{"n_layer": 10, "d_model": 128, "n_head": 2, "n_kv_head": 2, "head_dim": 64, "d_mlp": 512, "vocab_size": 8192, "activation": "swiglu", "norm": "rmsnorm", "norm_place": "pre", "norm_eps": 1e-07, "positions": "rope", "rope_base": 573000.0, "rope_fraction": 0.5, "qk_norm": true, "attn_scale": 0.132, "bias": "all", "tie_embeddings": "early", "parallel_block": false, "extras": ["value residuals", "LayerScale", "capped logits"], "init": "trunc", "init_std_qkv": 0.0327, "init_std_o": 0.0327, "init_std_up": 0.0327, "init_std_down": 0.0, "optimizer": "muon_variant", "lr": 0.0116, "lr_mult_up": 1.4, "beta1": 0.95, "lr_head": 0.0127, "warmup_steps": 58, "schedule": "wsd", "decay_fraction": 0.559, "decay_shape": "pow", "final_lr_fraction": 0.05, "batch_tokens": [16384, 32768], "seq_len": 512, "doc_mask": false, "train_tokens": 138400000, "steps": 5720, "dataset": "wikipedia_en"}
Each number is 200 + 20 x the weight over the matrix's rms, rounded and kept within 0 to 999. Layers, rows and columns count from 0.

# layer 4 MLP down (transposed), 512x128, rms 0.173, rows 67-103, columns 64-127
170,225,204,227,200,193,185,208,203,230,174,215,180,200,187,218,202,214,194,185,200,182,202,176,216,215,178,198,186,190,205,199,174,184,234,151,193,212,229,177,195,195,217,194,205,225,190,226,211,212,184,204,188,236,180,191,199,197,234,221,211,177,210,178
193,227,194,206,182,204,235,188,229,222,172,226,206,188,228,234,212,215,159,220,133,214,179,206,172,209,185,225,184,223,222,191,193,193,202,215,210,199,230,168,193,181,230,207,194,214,165,200,191,199,218,232,198,213,211,192,197,178,199,231,224,209,226,175
190,168,180,197,224,235,206,197,203,202,208,163,155,164,198,179,188,213,209,202,165,189,169,212,223,144,210,205,203,210,210,205,177,179,190,207,208,193,190,172,199,179,202,232,198,185,184,231,230,197,204,221,209,216,189,201,179,208,186,185,181,172,173,201
177,214,201,246,199,200,201,182,185,197,176,214,182,199,221,184,239,193,166,215,211,211,198,200,218,236,195,221,205,192,187,170,225,187,210,184,222,163,227,208,205,177,188,191,182,219,197,196,156,230,171,203,195,204,207,172,219,155,214,202,190,166,217,206
198,212,233,171,171,172,207,181,201,261,180,178,204,220,223,181,234,186,212,231,194,193,209,204,182,193,199,211,207,182,187,206,174,220,218,195,199,164,197,201,195,180,204,192,218,210,182,193,212,197,185,201,197,166,176,188,205,192,228,206,174,177,213,177
198,183,199,197,197,199,198,192,200,183,201,210,191,236,185,169,204,211,185,218,172,216,177,226,202,191,201,201,189,188,195,195,187,218,182,207,176,197,200,197,192,163,209,196,171,244,169,165,171,204,228,173,204,222,222,216,219,209,205,200,177,208,220,205
195,209,240,191,210,208,211,212,179,187,203,205,198,204,211,195,205,200,184,180,214,175,204,189,202,194,210,193,198,195,178,212,230,240,208,205,223,180,197,175,208,177,198,193,188,207,182,194,158,181,212,213,233,188,247,239,171,206,188,224,210,222,191,157
172,177,218,195,189,176,200,212,207,200,196,181,242,184,193,204,164,191,172,183,186,185,217,192,188,196,196,217,203,181,188,212,153,174,209,168,173,204,198,229,201,218,212,217,219,194,174,187,165,183,160,201,185,217,224,191,188,177,190,219,185,215,189,152
184,191,220,211,193,239,209,242,178,202,209,206,208,172,203,193,194,200,219,183,222,202,236,202,191,217,188,142,221,225,193,162,217,206,179,198,181,206,203,225,210,168,240,242,220,171,203,214,206,191,270,197,194,194,195,199,199,191,195,166,196,231,219,217
220,210,168,208,199,196,212,203,226,192,185,174,192,154,191,175,178,203,186,225,209,180,189,188,233,216,236,219,218,204,249,190,179,184,227,203,206,178,204,209,194,209,199,229,202,209,225,195,173,199,185,193,194,183,202,176,194,221,177,195,198,195,221,218
193,227,189,196,194,198,188,183,173,197,221,177,183,213,165,207,205,198,209,188,186,179,234,209,182,193,208,190,231,176,195,203,180,215,188,199,211,205,135,221,188,204,214,214,247,199,203,205,210,191,188,191,190,216,203,208,149,224,237,208,196,205,205,213
180,205,209,221,183,205,199,209,204,159,183,158,218,189,207,217,217,221,218,190,215,198,214,181,168,201,206,223,212,203,195,216,195,202,192,171,206,181,214,210,204,216,198,187,167,193,213,240,199,209,195,237,196,198,216,206,182,196,236,222,201,185,225,216
195,181,190,210,191,171,154,199,194,231,211,175,198,200,181,177,202,220,201,230,182,224,199,186,204,206,214,186,195,183,188,198,206,226,172,174,205,206,196,198,219,203,195,224,172,174,176,261,203,171,214,226,231,192,206,198,212,202,204,195,222,182,209,183
208,176,184,200,233,188,177,212,221,202,210,226,170,188,213,231,182,214,207,190,188,212,214,217,177,202,177,232,240,216,179,227,199,201,228,197,230,195,176,183,165,228,183,191,204,164,191,174,211,200,214,225,202,214,191,220,202,214,197,213,210,175,231,186
187,241,186,167,204,182,165,213,189,198,199,180,187,190,201,203,199,215,256,224,226,203,198,168,246,207,199,198,209,197,203,227,202,193,183,202,200,205,215,179,190,210,209,219,207,192,183,206,199,216,212,185,184,206,204,168,203,157,209,192,188,225,201,234
184,197,206,212,189,235,204,173,219,156,197,170,202,191,176,197,203,198,218,179,203,194,157,234,200,226,231,214,197,200,211,202,160,203,211,204,185,239,236,187,205,218,207,150,205,192,171,217,192,217,209,187,168,209,200,214,153,220,180,188,193,197,219,211
165,168,191,179,218,193,235,203,217,185,183,193,209,216,216,217,178,187,174,227,193,197,210,203,169,230,226,187,204,200,189,188,192,187,227,233,207,163,191,209,163,201,196,178,246,207,190,190,230,209,171,190,214,180,235,197,167,227,141,177,222,224,190,214
211,195,205,217,204,185,229,191,203,205,201,232,213,228,161,214,223,202,198,203,214,198,159,218,189,201,212,203,185,201,188,210,186,166,206,210,182,181,212,207,175,209,212,198,238,198,214,207,223,218,205,226,201,222,198,213,235,199,186,211,169,197,217,212
194,129,165,181,198,196,213,192,177,225,199,199,172,197,192,209,184,227,189,220,198,198,176,188,196,175,198,216,178,182,199,157,183,195,195,178,187,172,218,188,228,183,225,249,170,190,197,195,177,163,202,219,211,247,195,178,187,217,205,209,196,168,215,197
210,174,203,206,195,181,216,222,191,176,188,182,199,203,236,211,215,216,209,205,192,166,177,186,195,191,221,229,205,180,222,203,192,163,203,200,195,229,212,220,202,203,185,241,200,214,226,212,223,231,197,173,180,167,223,205,168,187,239,226,216,251,229,216
184,213,186,184,208,186,205,210,187,187,231,159,175,167,172,181,228,225,204,198,150,220,199,193,204,185,183,207,188,224,185,222,176,174,200,204,191,222,173,202,186,219,200,207,188,214,176,206,192,180,170,189,198,214,169,189,187,194,207,194,187,184,204,187
234,218,182,203,241,201,170,203,197,220,204,209,180,207,130,159,201,162,178,190,187,171,200,221,197,202,223,238,166,214,185,183,228,249,237,176,205,207,196,191,175,193,207,218,191,228,184,188,213,186,195,178,199,200,208,189,206,196,209,181,196,215,235,193
207,212,205,192,204,198,192,187,194,214,211,194,235,183,167,234,213,192,177,169,192,213,219,211,213,242,198,220,180,194,197,189,179,216,232,200,210,189,222,206,215,218,183,184,179,216,211,202,206,181,188,190,236,192,188,152,174,195,201,192,195,215,210,223
218,202,202,231,232,197,202,174,197,193,155,228,181,207,195,171,208,239,177,202,213,207,175,200,186,193,196,229,219,174,185,217,236,206,171,201,237,203,203,213,213,226,207,211,200,197,218,222,186,184,188,201,223,189,209,210,193,204,194,180,191,208,227,210
188,212,200,233,204,215,226,196,234,210,201,185,207,187,185,177,198,211,205,214,192,157,245,193,180,251,198,207,226,161,228,205,202,195,204,201,217,206,221,199,217,187,226,208,208,203,195,174,219,178,211,185,190,186,163,157,205,186,213,207,188,239,189,185
223,195,124,211,239,168,198,218,181,171,177,191,208,212,236,212,198,201,201,190,235,215,231,253,210,191,162,182,200,178,212,206,219,215,199,205,242,200,184,216,176,208,204,212,221,168,184,218,181,198,196,207,199,191,197,179,175,220,199,215,206,211,175,173
228,223,180,197,171,216,196,191,207,188,213,210,193,174,197,196,211,196,199,218,162,184,197,186,199,212,168,184,151,198,196,190,214,178,212,221,172,182,216,172,169,183,219,210,213,181,161,195,155,205,226,191,202,181,221,235,198,176,217,180,189,182,213,194
207,218,200,209,195,187,192,174,226,235,213,163,218,194,217,210,235,215,178,213,185,209,188,202,220,230,182,209,215,184,219,200,191,228,195,181,217,199,233,218,207,221,155,238,211,207,230,202,214,198,213,225,209,171,190,204,203,224,222,179,198,149,175,238
199,243,198,183,198,194,195,224,186,195,216,189,205,178,176,223,195,186,200,161,210,205,210,218,209,197,244,161,213,203,215,220,190,223,265,190,226,185,182,195,216,200,191,189,172,193,201,155,191,230,201,148,195,170,224,192,172,192,200,227,192,188,202,195
179,224,213,184,180,207,168,213,183,201,186,194,213,205,198,203,233,209,175,215,203,208,200,205,215,204,204,191,137,178,201,184,176,203,170,246,201,179,146,192,205,223,206,198,206,213,190,207,199,236,178,220,231,229,207,252,193,141,194,225,219,171,185,217
193,204,197,201,214,202,192,225,216,163,197,220,207,163,197,194,202,207,235,207,168,214,226,175,236,186,211,200,184,200,152,231,216,192,175,203,234,192,186,179,160,161,189,194,211,200,219,243,237,215,199,209,177,204,222,209,215,210,194,206,203,194,171,239
178,213,215,234,227,188,188,227,214,227,189,214,225,188,193,190,204,226,160,203,217,195,192,250,177,185,227,156,190,188,236,193,213,199,211,210,199,199,219,214,203,219,192,199,194,185,196,228,193,211,174,224,166,169,199,210,242,175,220,199,119,217,198,184
213,235,209,213,196,244,189,216,235,185,204,229,233,184,206,186,201,198,225,183,176,184,197,219,192,231,181,180,222,221,191,209,219,155,206,208,195,196,192,203,176,229,191,200,216,185,190,206,195,207,185,197,212,214,203,209,231,211,231,200,219,203,219,153
201,223,170,237,199,209,206,224,185,209,227,179,194,195,202,178,192,215,188,197,242,181,218,224,200,154,213,206,215,207,165,207,176,214,199,233,214,201,181,183,177,213,205,187,224,202,214,198,193,190,214,195,204,138,217,199,231,199,205,239,184,212,199,196
190,196,167,192,213,219,204,178,200,237,202,188,196,191,215,181,186,198,201,177,202,161,211,196,225,231,171,210,204,199,138,189,203,201,189,211,212,208,186,185,219,217,146,197,204,183,205,220,201,220,178,187,193,194,190,171,190,197,178,209,168,209,199,223
178,198,171,245,214,216,207,198,227,178,195,192,230,211,211,204,214,220,218,190,243,199,192,204,152,223,227,233,203,213,247,208,180,172,174,208,208,195,172,216,205,223,175,200,180,196,208,220,194,180,197,188,174,183,186,173,202,201,179,231,208,176,175,216
221,171,182,169,217,187,184,183,163,209,197,200,217,171,164,204,208,218,197,183,181,187,212,227,222,197,197,200,188,230,197,182,186,173,199,214,170,177,194,205,191,232,192,225,197,179,244,203,188,205,219,191,214,198,189,187,233,196,205,188,197,201,212,193
# layer 4 MLP gate, 512x128, rms 0.516, rows 68-103, columns 64-127
215,198,176,192,220,198,189,221,217,173,206,201,188,210,210,193,191,208,206,218,222,180,234,204,217,168,218,175,202,184,187,203,229,198,185,216,166,215,214,208,229,193,242,180,204,189,206,208,204,195,184,194,185,222,192,188,169,189,198,161,207,204,190,207
199,201,210,174,215,229,229,199,186,214,182,222,196,207,201,236,193,166,242,208,228,212,167,164,220,204,215,197,203,204,197,179,178,215,235,194,198,206,182,179,217,142,221,213,257,215,169,216,201,202,233,189,207,196,208,161,188,207,199,190,199,168,192,184
238,197,205,188,234,230,183,203,215,226,209,210,181,187,199,195,174,200,198,216,184,182,190,194,174,160,199,172,198,194,194,203,189,225,200,183,197,234,202,179,170,190,221,212,182,213,204,186,206,194,216,174,226,203,193,181,178,205,215,184,209,244,177,234
178,202,224,212,236,198,199,186,183,179,215,167,205,207,217,212,186,206,184,243,223,198,164,207,209,196,202,207,227,227,204,196,214,219,235,189,221,249,207,200,209,170,210,182,176,170,169,196,200,200,197,212,174,197,199,174,204,194,196,185,217,169,211,205
198,227,180,189,235,187,195,199,218,211,195,226,178,186,223,195,237,182,162,209,189,157,200,198,225,204,263,203,154,250,184,206,213,190,201,215,206,184,176,185,192,191,158,191,196,202,206,203,224,218,208,213,212,165,238,206,222,215,214,192,192,196,186,187
178,231,192,221,209,213,204,197,199,191,190,205,205,198,231,191,189,203,174,199,202,199,172,190,169,154,189,201,194,181,147,232,220,178,209,219,207,217,217,197,197,202,252,232,221,159,189,202,168,239,199,254,203,185,182,178,173,192,217,221,209,195,183,181
206,217,218,206,151,218,197,184,222,207,168,164,187,191,194,206,205,182,181,223,220,184,190,213,198,181,208,209,230,186,182,185,203,206,172,124,173,210,251,181,206,166,233,195,208,199,172,191,218,214,180,204,219,178,238,200,172,183,217,187,183,176,216,186
191,228,220,210,203,230,175,172,224,213,186,221,200,172,184,181,207,185,205,185,218,176,188,197,212,190,219,192,233,229,228,208,240,199,192,184,170,214,217,176,192,146,239,213,197,221,175,208,171,166,243,178,194,180,229,196,213,176,196,172,213,208,180,235
221,204,205,203,157,187,187,207,215,198,186,182,200,197,173,185,214,208,167,224,211,183,205,233,226,182,199,176,208,213,153,174,193,223,230,168,205,187,225,166,183,175,203,199,168,206,174,229,198,209,176,268,212,216,170,201,207,212,209,196,177,219,231,221
195,199,206,196,168,182,206,222,202,166,239,218,214,189,213,210,188,176,206,192,182,195,171,215,174,215,180,191,217,217,200,202,194,222,202,177,167,216,197,184,200,230,213,237,191,212,201,172,182,213,192,199,207,206,211,200,203,175,213,186,263,188,183,188
216,168,226,189,214,190,202,182,174,192,194,198,218,206,165,215,212,183,211,227,175,208,221,213,207,197,192,223,186,197,164,164,182,221,193,164,211,192,172,180,218,166,191,189,183,202,217,205,208,240,173,215,249,197,234,159,187,189,242,222,212,202,210,219
204,241,183,205,196,199,182,226,215,155,190,168,184,229,211,150,195,205,180,200,222,203,202,216,186,199,186,240,174,200,227,194,179,237,183,207,197,192,202,215,167,178,224,190,199,198,203,181,194,195,217,157,194,196,207,228,196,223,203,217,152,224,204,152
196,178,182,175,213,211,215,207,212,208,229,203,182,167,195,204,197,219,209,212,187,199,170,239,235,216,201,215,222,198,226,194,210,213,200,201,194,191,187,206,214,182,179,224,164,178,179,149,210,203,194,178,202,180,193,199,199,182,194,228,223,191,214,207
221,202,195,177,184,150,192,214,207,216,194,213,172,202,209,231,218,215,232,199,173,200,191,226,213,171,226,185,196,225,209,223,200,189,211,205,223,193,217,191,205,173,234,214,195,188,227,219,181,226,207,221,199,213,207,185,169,220,175,202,178,182,173,216
245,231,187,169,224,212,165,157,186,179,185,185,195,222,240,196,207,190,190,217,194,202,224,198,175,208,169,184,196,169,197,227,192,241,178,178,199,179,179,203,210,226,243,189,173,187,186,209,193,227,193,212,186,183,228,199,193,182,181,191,145,226,178,215
116,198,232,175,229,171,193,194,157,211,196,189,196,183,223,208,189,234,178,209,202,206,141,198,204,196,199,203,178,196,213,222,178,208,246,203,174,231,141,195,144,174,198,156,191,208,182,197,236,206,198,200,221,198,221,198,188,234,204,228,219,213,203,220
199,186,182,191,215,209,210,199,207,170,190,183,205,176,199,184,212,210,198,247,200,180,188,186,202,183,178,197,210,213,191,200,193,181,182,176,188,213,190,180,196,196,218,169,214,191,186,219,212,239,206,199,205,275,224,221,217,225,187,215,210,190,185,210
144,168,182,196,196,227,216,165,179,216,193,186,158,216,205,194,215,190,187,221,192,192,206,186,212,184,201,186,205,192,219,213,220,197,203,232,209,215,213,215,197,227,205,201,195,194,240,191,200,202,207,218,223,194,179,206,231,203,192,208,227,204,203,235
237,191,218,219,190,205,211,229,206,189,206,245,198,209,197,227,215,215,188,188,180,182,204,199,215,203,212,255,192,215,212,200,230,243,208,228,193,196,230,215,243,202,202,183,175,183,195,208,185,238,194,200,235,172,196,182,203,187,203,193,230,232,201,180
217,228,234,213,199,202,174,187,186,175,207,180,161,181,202,182,193,223,185,177,174,233,217,184,206,212,214,194,191,218,189,206,205,175,174,201,200,189,202,188,185,168,183,209,200,201,154,202,180,184,203,207,167,183,213,180,160,210,222,207,200,211,180,183
199,208,197,210,241,211,182,184,190,230,172,221,212,219,163,216,172,153,201,172,182,188,193,206,223,204,207,213,173,187,165,210,203,212,229,225,198,194,231,181,198,191,188,159,220,182,250,191,171,192,224,208,207,206,202,186,211,177,249,187,195,216,207,188
176,172,142,195,192,216,213,203,184,221,181,168,215,178,214,220,210,189,192,191,233,202,217,171,217,198,182,200,208,199,187,191,186,203,199,192,187,178,182,173,186,199,181,189,208,201,208,211,199,177,198,218,193,204,213,210,210,212,182,220,199,158,221,177
169,216,178,186,214,190,195,201,218,189,208,170,241,208,189,204,201,197,199,213,191,194,170,246,181,151,221,221,207,200,200,196,216,191,193,264,170,209,236,230,212,195,235,182,197,158,193,193,189,186,203,222,208,179,164,201,186,191,181,190,206,207,197,205
211,194,224,188,179,206,179,203,213,206,231,174,158,194,226,203,207,186,143,194,204,200,214,207,178,206,182,178,208,186,208,177,198,194,238,188,198,193,223,197,156,177,189,206,183,223,212,202,186,223,198,236,190,209,208,203,207,192,203,190,223,197,220,211
199,159,190,207,203,204,198,207,214,206,207,201,204,224,194,177,169,183,196,212,183,216,203,219,191,218,212,204,219,171,188,180,200,188,200,201,171,199,241,216,192,203,205,213,161,212,202,195,188,189,177,184,218,205,222,157,185,175,176,211,206,198,182,229
226,169,224,203,226,196,203,215,206,204,208,219,199,183,208,205,221,211,176,191,205,187,193,170,197,174,240,182,194,238,181,208,190,216,186,161,195,204,191,200,204,194,200,204,197,195,202,223,208,240,211,194,238,211,175,185,214,197,209,173,231,181,210,196
162,194,220,142,235,222,242,206,179,196,221,192,191,188,195,177,244,177,204,192,173,186,189,168,203,171,231,217,206,194,227,147,186,235,204,227,178,201,201,186,241,200,242,208,179,163,181,215,233,198,198,218,185,206,204,222,207,252,177,195,192,174,220,184
196,194,198,194,184,193,189,207,229,209,208,206,168,172,181,201,206,193,190,212,253,217,211,179,199,172,215,166,201,169,188,205,210,179,236,202,210,158,214,204,174,204,213,184,203,213,179,205,196,226,172,178,174,179,224,204,163,199,200,202,206,235,207,207
173,200,198,182,210,205,199,206,203,221,190,207,166,186,198,193,186,207,208,186,207,166,189,183,182,202,208,185,208,221,208,207,217,214,236,171,199,195,193,205,153,197,203,208,216,194,173,186,195,212,224,237,194,194,173,192,156,211,220,181,213,223,250,212
206,198,201,221,213,204,217,184,196,212,186,181,216,220,214,207,208,194,195,198,220,194,193,192,212,206,208,198,173,157,178,203,212,174,193,171,196,234,210,201,188,202,238,222,210,218,177,224,150,176,205,194,201,174,202,215,208,175,149,210,189,204,235,162
176,204,199,234,229,166,215,192,192,190,242,191,172,232,177,197,220,188,213,184,167,203,210,211,177,219,210,220,205,182,189,200,224,223,199,191,181,210,183,197,236,183,206,181,212,200,158,201,243,217,246,195,200,210,191,214,243,251,190,171,235,193,193,177
188,223,222,180,200,203,146,198,181,181,198,195,223,206,235,204,166,217,193,203,206,203,199,191,210,229,164,207,202,184,180,195,194,195,214,204,176,200,179,196,203,210,180,195,193,173,168,196,186,226,173,215,201,200,234,174,208,215,212,205,197,177,184,213
176,244,202,226,185,175,207,189,200,188,204,188,180,212,213,202,195,196,204,228,210,169,221,210,209,224,226,168,195,190,211,222,197,181,228,206,208,196,194,186,192,191,246,222,195,207,183,207,192,196,203,211,202,192,210,195,211,167,201,211,231,182,197,183
189,192,193,196,222,195,177,216,223,230,248,217,227,218,206,198,230,213,157,200,210,193,176,209,204,173,188,192,197,189,174,178,198,232,215,199,227,186,201,202,229,244,195,225,181,194,207,176,195,176,183,189,181,176,174,201,187,196,189,200,247,172,194,216
212,213,209,237,230,208,167,205,196,225,204,233,249,182,195,220,205,178,177,202,208,210,208,177,175,196,223,197,183,215,189,238,208,204,214,199,195,217,171,197,214,210,207,213,182,193,203,191,173,195,202,183,214,215,191,194,166,206,203,229,182,188,190,196
180,170,184,184,225,171,190,196,149,200,180,208,199,204,201,179,198,187,203,188,166,221,209,194,190,220,195,204,231,167,220,161,202,158,199,216,218,188,194,194,202,174,196,203,198,196,227,203,256,192,237,215,205,197,203,191,207,190,187,200,186,182,191,203
# layer 4 MLP up, 512x128, rms 0.534, rows 68-103, columns 64-127
194,249,199,226,188,202,199,225,234,238,212,193,220,211,223,208,200,196,184,174,172,202,180,176,178,215,179,212,203,227,200,212,154,194,211,191,199,183,226,198,197,199,194,187,201,182,191,211,232,215,187,220,154,198,219,215,208,169,221,191,218,204,187,209
162,230,178,223,230,200,206,199,199,182,178,175,205,198,180,200,202,197,221,245,225,191,175,194,196,178,198,242,192,188,219,194,185,154,194,167,198,186,208,219,169,240,168,205,222,178,166,204,227,166,190,191,198,225,185,187,190,189,166,187,190,172,204,189
168,176,163,191,182,164,205,227,210,199,205,173,208,195,211,210,199,209,205,216,199,220,233,181,215,216,207,222,206,209,198,182,194,174,194,209,211,174,209,212,191,215,199,192,231,195,182,208,228,212,189,216,178,164,192,237,229,168,186,239,182,202,234,194
193,229,192,176,184,172,185,209,213,207,215,219,205,175,182,175,193,232,216,182,173,189,223,228,201,209,193,189,185,193,210,189,173,242,195,192,188,205,220,229,231,213,178,202,217,206,214,184,214,196,186,213,229,193,167,218,237,195,175,210,170,211,197,226
197,183,218,194,179,218,196,203,209,204,222,203,208,172,192,194,219,242,196,230,194,217,199,214,173,186,189,145,211,182,216,216,197,219,171,218,161,189,212,197,197,198,207,203,210,188,185,194,231,169,190,223,162,222,204,199,200,199,226,217,198,204,206,179
217,163,194,172,182,183,193,214,213,212,199,198,190,188,174,185,220,218,226,202,203,191,209,191,235,251,215,204,218,218,236,171,186,227,186,182,190,179,189,216,189,192,178,197,184,247,192,201,252,174,197,160,181,215,211,214,195,206,193,175,181,221,221,218
209,190,218,183,148,208,196,203,207,201,169,158,193,192,212,213,222,167,180,213,236,181,172,204,197,198,210,188,219,178,179,212,195,198,194,145,171,219,243,192,202,157,238,232,230,194,205,228,187,223,173,204,195,201,215,199,144,177,232,224,194,158,219,224
188,168,214,229,159,177,208,223,135,177,197,200,221,242,175,189,169,192,198,210,228,220,229,173,186,224,198,203,181,185,189,238,196,204,186,179,227,180,201,193,166,210,189,206,178,211,220,162,215,199,208,181,220,219,195,212,189,221,214,209,196,193,199,161
194,223,193,206,159,158,187,219,186,184,206,166,198,193,198,208,199,225,184,206,184,190,210,211,210,193,188,194,192,211,181,178,220,241,195,217,198,206,229,196,193,191,197,201,195,188,214,201,207,205,169,242,216,193,192,202,198,172,216,211,194,226,234,207
195,252,197,201,199,193,217,199,179,172,219,186,178,224,157,205,208,202,205,199,202,207,193,181,177,193,185,217,228,176,181,219,206,185,169,183,189,232,188,175,190,179,199,212,198,249,213,220,241,214,205,190,185,199,218,176,169,201,244,205,182,200,225,193
196,170,244,222,212,212,227,179,178,189,197,183,204,228,214,193,233,179,212,171,164,225,195,226,216,217,197,186,206,199,199,183,183,218,199,205,177,217,168,181,208,166,197,181,192,215,203,231,178,232,170,175,239,179,221,178,204,190,225,203,208,200,175,195
206,162,175,183,218,208,204,172,153,229,207,229,197,187,198,222,223,184,209,174,206,192,199,216,194,177,210,208,206,231,185,232,189,199,202,206,217,191,180,187,251,219,205,182,201,200,223,201,195,194,159,247,196,226,215,176,197,215,227,195,232,187,174,241
234,229,207,190,180,211,237,207,225,162,192,212,206,221,215,198,197,197,212,205,208,197,199,196,211,223,199,180,186,163,191,191,210,207,213,176,182,173,218,171,198,171,209,218,216,192,227,243,192,174,202,209,191,191,217,214,227,223,164,188,193,169,192,237
189,182,205,176,189,209,232,215,215,214,222,206,187,175,232,201,219,211,178,246,199,202,226,217,228,195,202,175,232,169,147,201,209,233,190,200,195,215,239,204,237,198,213,199,208,192,193,223,207,207,162,182,161,194,195,218,204,192,188,165,195,213,175,228
221,224,176,200,209,197,189,198,193,229,195,205,194,178,231,239,185,195,164,195,217,192,201,224,190,170,197,186,209,211,174,181,218,232,172,176,175,188,221,215,206,155,206,187,193,177,186,196,192,237,196,216,189,206,212,183,217,192,181,188,187,222,198,179
145,217,217,173,237,195,183,228,150,215,202,200,183,195,196,217,202,206,218,193,197,163,201,193,193,206,212,225,182,213,177,216,191,170,208,200,188,176,150,188,205,202,190,173,194,177,205,209,208,239,237,163,225,223,219,172,195,237,207,207,220,200,190,208
201,185,222,156,203,224,208,195,186,180,181,179,193,197,194,200,209,242,228,212,173,190,208,161,188,190,208,207,238,203,218,174,197,212,165,176,195,196,190,195,182,193,207,189,197,200,191,221,233,235,227,225,198,213,214,214,191,214,202,174,222,199,182,181
235,236,194,204,199,160,175,211,186,179,191,203,222,170,202,202,192,186,250,180,198,165,170,244,190,205,200,216,191,223,199,168,180,192,193,157,194,186,190,174,197,189,171,191,205,191,192,205,196,185,219,208,196,193,211,200,176,208,233,174,168,207,199,182
194,176,205,193,194,151,200,184,167,202,211,156,209,188,221,224,214,200,196,172,228,239,195,189,181,195,210,177,209,201,202,239,171,172,190,185,192,232,199,175,163,214,182,194,188,213,206,186,172,159,217,198,193,184,207,218,196,204,197,209,166,179,195,214
241,200,203,233,198,208,188,212,210,176,217,218,194,178,217,215,202,211,172,195,199,202,210,238,216,204,212,186,191,225,174,203,224,155,171,193,203,178,185,194,187,221,200,202,231,183,197,198,150,219,207,235,187,168,202,197,174,216,235,188,225,221,186,196
215,204,195,227,164,211,215,196,184,146,192,185,181,199,255,201,204,234,214,189,211,201,226,187,182,203,186,192,196,225,208,187,166,197,178,198,223,187,187,198,182,193,202,193,186,230,196,197,230,198,216,203,187,220,205,216,165,200,138,219,192,188,182,207
210,198,197,202,202,193,217,221,191,205,208,195,200,232,215,187,198,209,210,204,195,208,259,195,201,217,179,191,176,205,192,231,218,196,215,176,218,223,217,164,180,230,204,235,195,191,208,178,199,237,199,180,226,198,194,228,221,221,184,200,183,241,203,210
205,179,167,183,202,213,191,198,224,217,174,184,196,176,213,248,184,207,209,204,187,205,191,144,209,202,186,194,179,227,233,218,226,230,178,175,177,199,186,167,224,203,219,180,212,233,198,178,197,190,167,191,199,201,219,208,213,217,190,234,239,189,194,197
196,190,198,187,210,248,194,226,217,192,175,190,207,177,150,165,214,180,175,194,177,199,214,219,140,230,213,204,203,243,211,210,232,188,216,179,224,189,208,201,217,207,183,223,213,194,182,216,201,202,223,166,234,176,191,209,232,188,218,176,198,223,226,190
178,164,183,201,203,178,229,210,207,170,220,242,214,173,225,197,221,202,217,182,173,202,193,202,179,205,196,211,172,242,177,166,184,177,249,184,224,189,189,196,178,222,250,194,216,198,164,179,166,189,195,225,164,203,209,195,157,204,230,224,223,203,232,197
204,221,210,182,186,219,181,190,199,179,180,190,198,217,195,198,188,173,237,217,197,221,211,239,196,233,166,214,200,158,206,192,204,205,200,201,214,207,192,205,211,187,224,209,192,179,202,193,195,160,190,211,189,169,204,214,180,206,183,220,189,199,224,196
219,215,201,215,199,217,213,184,194,183,226,196,231,244,215,171,187,205,195,174,180,206,194,239,201,181,191,213,205,169,194,161,187,172,174,224,214,180,254,212,185,211,208,191,204,223,230,202,143,176,200,191,133,197,195,197,201,164,224,169,198,227,194,203
209,240,176,203,202,189,185,217,209,209,203,159,203,211,210,212,240,203,216,210,206,207,163,174,207,186,242,217,197,200,172,186,220,181,176,229,210,195,213,220,193,175,223,212,218,187,208,208,221,168,193,176,203,230,211,188,199,238,205,206,194,207,158,201
207,154,205,212,186,225,191,220,193,193,211,189,237,166,167,185,226,177,184,203,206,166,212,218,206,210,221,203,185,197,179,192,215,192,162,180,227,201,194,240,243,236,238,181,153,220,204,215,176,223,191,214,222,189,197,227,193,198,211,222,193,187,181,187
202,169,189,176,202,185,212,203,210,182,164,201,211,229,171,185,176,183,189,228,188,192,217,222,196,182,201,191,228,186,180,198,244,203,207,187,195,221,172,204,189,167,161,174,171,167,212,207,192,152,231,198,211,236,185,198,194,180,230,192,195,156,203,194
194,183,183,219,240,160,242,196,186,248,178,162,218,199,187,240,158,192,189,246,181,202,224,191,213,209,203,179,183,221,224,180,202,175,190,174,220,192,222,207,212,220,195,195,174,232,204,194,220,183,182,175,185,190,212,230,201,194,210,198,187,203,187,174
167,220,222,198,179,194,149,238,234,213,183,167,193,221,230,191,209,218,220,201,166,209,158,236,196,209,212,162,196,211,218,222,194,193,218,181,215,214,185,196,186,218,181,192,164,207,196,194,199,218,165,197,221,203,197,192,206,189,194,248,209,207,210,199
201,204,226,234,191,174,217,185,161,222,204,158,214,227,204,221,197,195,186,216,182,196,200,179,195,210,202,203,197,189,213,231,186,230,197,199,208,203,175,244,207,206,212,184,170,208,166,210,187,222,187,198,185,180,209,171,179,171,181,190,208,201,202,190
240,213,188,222,208,234,191,164,191,164,231,198,144,178,205,216,204,204,190,162,205,181,194,206,188,206,196,224,190,206,227,194,197,195,216,202,191,208,227,190,211,192,176,204,227,177,202,215,204,194,193,187,189,181,225,193,225,179,178,220,183,219,197,200
182,208,242,230,201,200,182,224,202,176,200,214,218,167,213,208,204,195,175,202,208,208,199,181,187,197,206,169,181,208,187,216,169,208,197,207,217,201,200,185,211,182,213,226,176,191,207,245,203,204,205,228,198,197,204,210,188,207,176,204,181,178,219,199
172,210,200,195,203,178,206,187,180,196,219,191,209,195,202,176,203,219,192,188,185,209,231,211,204,215,243,204,229,204,165,181,222,174,176,200,217,202,205,191,193,183,207,233,220,209,201,199,217,208,204,214,216,223,195,230,167,173,166,195,185,209,242,190